Weights of a small GPT-style language model, trained from scratch on English Wikipedia.
Size: 10 layers, width 128, MLP 512 quick GELU, vocabulary 1024, 2.24M parameters.
Training: a variant of SOAP for these matrices, 151M tokens, 4609 steps.
Each number is 500 + 25 x the weight over its row's rms, rounded and kept within 0 to 999. Layers, rows and columns count from 0. Numbers have three digits each. The size before them is the row's rms in percent of the matrix's.

# k: layer 2 attention key, 128x128, rms 0.4, rows 122-127, columns 0-127
# q: layer 2 attention query, 128x128, rms 0.409, rows 123-127, columns 0-127
# v: layer 2 attention value, 128x128, rms 0.401, rows 64-82, columns 0-127
# o: layer 2 attention output (transposed), 128x128, rms 0.345, rows 64-82, columns 0-127
k122 111:513442501454472519463517470451461511554517484500470487506526521512513500539511498525479545487474484479487467472512523466507521446504492517469513492530524475502484491548524452478488490544453533505481490503483490490504458528506493472480523552488473490502496479473484512512519461491526483498502478505501510490475503492494514474480536456527503506477514477500535511561448472480514480476510
q123 090:477487521486482504497488483538468508507477498462487473472547494510496499537513512494525496530481485534521493524508494507559502468502532497524502482487511508529499492555514502528561492514561511499454538493475514495515474511489515511501519494498474520493529505489501508514540513559524484470485511514547492483517494534511473504419512501492482489423467511460498450496483500485513498552477
k123 094:536506464490510514507459530545502480471524497534510556473494495533486490509526539497515491497546533531461488499470553489517511484504479480548521503498533529510556506472463505476463487481507565492531492460510485508512534529499491505512505468461521484484511506503525534471509502501513498522479493491466461537478487477470509477520522493540516470488478510468500483527531446498485549492515
q124 095:515498512494478461478482492453536479515503522525472512512483537535523537493513494461490507499495534485501508495527465475515523439484515481510514516497538496492512473524511493554485477485477501501456461498541501490453472505527507494520507519548494480521528505497534478514475487494526475480478517495558445537542488504527520498494505493515443524517438513495537555519518502464470485497497
k124 098:460460456482478471474452513498523488467492457534514503486517484505457521532530491475522521476442521520491496520489484501497494493469471502497458482453488477466509509503453461494461516493505513516479501497497518474507531499468447497532491482492490507539507533519470468456516470451544494507514535523502511519504549471524500513443477514526514478485515489488538512503539510486486545500492
q125 088:467503492465493532530523504496480483499524470476460511481495484546517522522452507527534482464508494510518499550488508508509525509456496516512521488492509500500530493508509504519510473502534483511503487477501463504510455478498474533484460518515515488540552497504560534477511479480454427481477515486460543518527544525502480469541527486498535508490491484506502552463482492507554479513512
k125 096:518484525479473483492479512510472533470494487558457546539531510472457516514498501485497489544494488481489514485488485468508476532507497517432500564470518467538572539500456535478509506520473507478496517452500451485485514533480501481506533452486468484492506507495489506543460475518482526493523478536489507488506515521523531468511489516509494525508505482528481495488522501494471476489504
q126 095:518533474493495497508493464438459514499525494523512506511444486516540496487488494500508471520477539539552506527518505530502522516496501492488524511491452534467485439507526489474486485470473457483545460446451494505484501473485537507521454499500503513551525508520491491513496514516531488479511504496499521456493487490506496497462484533540511514505462493507492507543535562498477478479500
k126 100:465495494454522501491502482520522512469534522511494445526537528484486566484452474503446467501486495484523497530504525509519506472475519519493493462503484532508461510482479506510540488521525524536462551468505503538504534469514495502545530487485551485535508501498472474531502508465494515553523516468477499472522513520533508504485469530489515522495486551493519504506487475505502487555501
q127 099:531482523516510465514477502518494489516503530487480459479510516513502476513528483510502517506527487501557474510448488560491493506500511407504490494476523473544528488505489479494511517491529485537517499546503496487491522501471470466503503432519510508513538539486521517474528489494481552494494546500494490538511547530527510460483527497523511485509504485501468507515505530443485493538464
k127 099:488498480522477506503496528448492547495502526485449529421470505503474482490544495470488457506521520458493446472504524514494494525477488512520525508483494508468492452490508521495477504514471540507481510483488480490470504478502499538494466484510489496505526514511543489484503536487521481483499482548470524514507511521547490516475453473504485529492533496466497484444505524507493493560563
v64 099:484497519526517495508488509495485475495515492477550468500494516511537511491509523549509513486505502495491526469487471525520499488509517533523462542494496516453472478478503452507514528472484512504544483506495550481499484489497529503525510481526515521462524473458472476430502494562488479526458473481483469509521469517481544480473518521481465537487493552481509510485526548500497507461440
o64 100:482507493461479503472487484494501492487480497507480486471471496495532481510464474471493537488493459505498530455532495494535497532490458515523481528501528561553488526517475551462502526524487512511504510479488473454515509465444479495515451474488487473471585474478538513516524480479517505489480496509519482458497546498496508516503522471476530541473490492488514506499531511539497530503477
v65 095:496451490528472524496505511519484513519542492503482501476453502514567511521502519509517516502496517544539513521520460491519474497516508481535507471481500460492484495466507468505489531529472520472503478489544510504469499441535497509496496495482511468549465485491462470534528520502538493490509450465434530516533474519547504503473465511498495469511459485529521492483521511535528514511475
o65 096:542470492467526512503508523548442484524452516490559486474512502461510505508452527540460496505461515496531484468521503522549478527434528501498512497510485530470475472515484473489555502498456497487507497497479515518514457444454508482505500511465523499480500492556492508510446511525519495516514463514502487483501515488492508472518474492489521519499499492529482544512515480485516496508481
v66 108:483484521498480505549519489483518478520501485477507501510498466503469503487476527485522470483509514499501499489498511528528512527534488521529492536488514519532485509498529468494518484476495474491509532519525486514484513494514521472463511535532543498530532514545492536547474459451540538490517475502488512505474514469468497464447502492524535477466566499530444480510527587513491508504509
o66 115:497461490561492514477484495539465511533462528496516532542467505502530495478487511503528508478528523506533507527496505516488534526505516502524497452471523520471505492466482530440471468555533486525446505477441483490475520466521509478514504535550523525516505494480486454490505491530498501474524508518503557512503515479500468541523483482500494526499528503469474514512478475517515490462509
v67 116:470435524497469505536516520517518476459502513516498481527484485540520513489514503480534529503504501511442490526528535500499499528521494488503482507462491509496513452514485471513507461462508471497480519447491535526534500464504531459507499513495491485506482517527523467496459508473521548495517479487467472485475506472548532562520487512536478520471552522507489476477542489472509525519469
o67 110:490476456487545512487523525491469488495502508508467495504456470546476512461493450487508512463474479470516492501461489532520488504481505468514476511457510542464497507521502505515469481539466535520534497481473497493477511552561494467532499513469531529474532516481491458498495525516477529483540469488514503520504511472459512466513509500499523493480525460503457511496504507471475536438507
v68 103:506461494483483502509523544495547519488468440470507542509528504477456485463483533488501517497508506517510455464457472477503468513487553456528494477519470473494509505511488468512441518516483519523456518553513497509495521480536533516481495489501553476496551520514477490510514539490532477468490525468469530522535508543481492480484519471506508486486501489470498520495492460510481505480485
o68 099:498503512509508494435488466490508534544510505470503534516509561490512506512453529530505497462458527501478533538521518505521503508473515536475468493511532488492478491552541515498531519511496482475484513510443467529518496475502501540489478466513490517537471504455504495525501464453499498524509504514526539459528483487498494485536478474506501494504479512514524481428516485477471499540468
v69 096:483506503511461472487511493459494494481505488465567474491536512485494507525472498521521477511518520478512515468529524556473568503518466501539551492464505492532511477468462510512497486549441494484483490516496495481482553470467519511497501505520489478526515468497529491531491494493499486481528515520439490534488504526479463489479459463465528488520485507502487506474512488473464526537494
o69 098:511415477523465521501489500522479547506454487493503487535493476503496500503463534491542491469512513521476467467533543500526482475479494502487491492555515497524535515542493520481532474514489468544422523483508509504515431483502488513503517513499522504546470501480517482502473487519517505492498536506451546525468503478499503531496494493516502501467503513499510524498498498461505551514475
v70 095:507531533486516537528517503474542504495466514495462493527541580522519493490460501483511527483479470491506520546507501475551469530524496484498433521473491505509483545507477508496507517491483494469509514468462532484486498532483494521506487482435481464508482462485508527481526507503527522518495497553476494459485512482502529527524533488494504480558520484495535508536482513495509517523475
o70 095:548512464498528482490493505519489497445491490530466503542457508504490476502469452494508499533489523467503513519500501481452486527524535493489492532518501518458498496483504468499538500525498453505549515471546496492513498535490464512532490505499465493493493546481485532536478506544483518508505461481520511504544468518481521483482517511540536480516494533488487454474515476535525432463497
v71 105:502529494527535493504487512520511494530506521507496501487510482507516516484541532476554466520474538502535516508454491535528519493490467431517468488511481506495522516528512491557504510487474531510524516490481474419507542504505471506514524519499490503527554481502540496508459500506537456481510449464486484487459512534456509544518522519482498487524488516454502508530483494508472515496486
o71 101:490505473468489499525471502473492528487490482515531512500492516510554436523461474548513522516460528492539474466515485482521471483534490522522479522558477504483479483477515502491473484508515476498533501512470513496529486503460545459428503492538493549540493548507475495490515515461543460498520495448483511485533502512542472488497507489502522456512511507505504485528531508502511503499510
v72 101:484471466485485497506529513495482537514527506564518510476556497506497512486503511460512478527493506497513463498484450496517524474479511500510455489513513537442585487466520510517460513511491472519517488481482491499488489520502502456504543474509487545475513482524479435471506465519448510501486476529493500461499540515485543481495517505513483482480527469486532522485529464504500511514491
o72 097:481487548521506494539537530480492474500484464522512501477482495515488493538495460506504519499529493523486538500549507496526492507498510481481472454487529509561524534515510483506479467448502501447514489509465555477523479512520520535495504501489525494466503519485490452491502512467524470507479475475569494510471451479523435472467527492513502507520538486508506478489534514527485476525495
v73 103:495479477469537531496535516504494447516532520489472493508515496487513535523524515543481492537502482478495510515489484517486495504449489516503548500478484478509494476556510487524486493494513500507495508521494478553485484544482447494517560511503483510559549480500494546520491478495542496513492494545496493493480475478466464476576475506504479485472464524513494464517497486522557472497510
o73 101:486526544530526477491558501546496532494467518527519511493501506462495507532451522518495511522498437519495478531471498511490551483531513483512492470552493454517515480479507509488519518528534524497513543517526517499481491529514493503466517536497502531462482512518527512530541510507493485519546530486492476494475472498475501547478491478468510453513528525500509507546463489495494532442491
v74 108:537478475495510505475475488475549494536478502488496456535453509467485490495472511564517462533507494491514525527475522439486502522532481489504533512515505518465490478513491454463470509461480517521488500479516457525485518472529486482471450481483511514518502509517483509476493473494434497519496492521464495498488486520490491540524469456491538489528481470467494479517524489478554484532517
o74 110:499509532513520475494500512581504503489474495526472468465534551497480492534504457504546540496535494515511495534504491465441498485505536546494511530473502543496513501493442495503503511454518495540493486469508551480487497532473518486499498511530552512526450485504523528508484490489476526503495501504490532518518497495517531500554461497508512513522503480549501508491542506455501511492496
v75 099:514528499440474433532504555498532484529554488485518495542555492468493502482503489495453494463508498463521480465503492497503488480489499511492489476510492501503469512510498501486523464517490482473511457529511490519493483513539477499527492514454523468529514535502498495475527524487509490516473494469473462529491458543477479528528491490498514473557505506472478535511476468448489487548501
o75 097:487494469503532514512510464493519493554487503567486507535516529534476542505505553495502537435524527511482529529514481468504531501496517512519506452518497499505508480503488481508481530541483492487495486512484516516516470501446480482515505493457463517532444501463458547524485519479490472530474502496475522489501493506505506508467480534475478492527473528466519449514511479500464521511453
v76 109:520508511494523527498495480505541544513514504457530496490507529504503493468455537501512536521482494475517527481525487518504533503504494494531463511511485479486467457526475464475533501479467524491488534507498505545514520479512535477517547493556491489517531515522509467524504472512479475549503519489519450540496514514515481496549467492483445479515464507487514475468511474442508503478564
o76 101:476472535477450492462490507526475486474486456517488490488540509518502449491471478537485501476512488508466517507508506464514520496443503499473471521505507496462478522522512525556482526535541521519477485500496482479517498533512476509499511493455498500489546485498544531502518534476493513526471525470450547492490486491546491480466495478489548510495501504499475527485488449468516534493441
v77 099:474451500508499473500498506496526511492476517536525512532505491490485522496495479509536499463508495481442473499508489521543524495465498479499498499489528479497527461495510550485520529492486492494478499480501515549542490532474482475510530500514514557488525511467477508479485492511467478553513489496532543531447520523491515499466500500485515535583517529483473510508465500444552516467480
o77 098:496502529493556503517508498531550479487500540519458523499480475536482496487508527464498499503484521511525524480498505487500554457529487436485517535514549525526523499470491533507469508507526470499467492478478492467538513519508542484470499487449535474519523486485580517499509495479479489475474464498487446499524463481467463502494499509481513494465500485480516479508503455493506513515473
v78 089:510482494441531522512536495499507483517477435473494510544500508568473501486495493506469486481524492486488498477501549501485479533502478498508526530496481515461529500478496500528506541500481462491526459527530520479473470505501494491518451500484496478532512454541477515452497491524522484498498457567479499503518488499469491524451521500491478557486462502507486551490475473504525519482507
o78 093:501538508522522457507494456466500528469491500548485494539451469432524473517478503506527491490536481490475487536487478486509493482495482536476509474528484496522472482515480506479527477486483489515464540498458449489485471518494520479519474505487499533474503510459509544492457492509502496461446480552516471517468492502460520500516486538530519489512492472444488481487520469492471494476513
v79 104:463559523499548533477497508495460470492466494495482514504499496515526528503469518512498527503512520472511489458525501537519482452477493454505508501505551436489455481498479466477497444495439495453518515495507497444551469524463490544526501509534506503503529488528520500494483536527517496526516503490505497503477488566522485520470474481472479490506521508516488503478504493529498496499491
o79 108:488484485475496471491544469510515534511494508471509494487509534528543472484489532491485462499488533485507478466510510495529514479507532504542480455503470510543537519503496480587518492498484465489505508494505466470481529521477507459507466524486483499498552541487539543470491525512495508512518508509479520481442505432477485475498500454482552488514506537493479484537503490502523512507527
v80 109:499494479452476512506529457495512531513455549541513552492473455504511501495475476461482491482517504532464502443506502520539531464490524497548474473510466477505533558478510459492499481507512502509503521479476537493512493520497516484457480491500508492498497500513516532479511490519481531535506527503499531477481537486516493501427496504530526470492531517505475523481455527504506507473446
o80 104:520478537504512508538524524507505453518544503496481510524504490513539492464506517494526455519483513508532520473502500527466484505514508464470524484486515544479501517540540487512542495499486443459487498515489518478539562483508495446509507524507494486499535480456523497516549508503538486500547488489467505542497498482539488501566460537481441531483502521492506490493511493500497474491512
v81 102:467479491455507501521488509488490482486540471549493457546537543435547473497524516508507521545483515490554480472468501471522506482496506504524535469474547505474488523530483462491467493489487502493547511470483480474491480515470474522513504456508493494492534505542486495490489494512473519477523535501494460484468508483481522523517508507462502468536523503509492497490515525482505511516426
o81 102:477475500502496489503501471540513468501458517485529450511473524499532507552477490477490515482505517494468541486490489494515487514516494492513489498480509480559581515517498500529505521498492483498528517519518503465510467500483484443493500528522477506507462533492481492513541464531437499493494481464513513501501469446507470471482504500528506549497487547560501466520526498521440500501513
v82 106:511470503458496521513529512487491516558506479514507516454465541501488470468496492475516544515528467458481464506519505480476504525504529534525511488495521508487474522439515499456483501511500481477479484497527482532495458515403479504504507486539539486506455525480482483480520510530520519510518469437514521519496472489513556489509474486528502496467517486513507519503500490519503498538481
o82 099:473484501502522499507539519522498443527514530529501479502543510481514515479517523496464518543543493489487492531456487521506527561510525509526488500520543555515509504522502525496516473527462483500473515468516485531462491527549502523533541503521504495515516476492498510511521474512494469564460493527540522470473489454521507509523495481490478470516465489496523526503521508554510463519466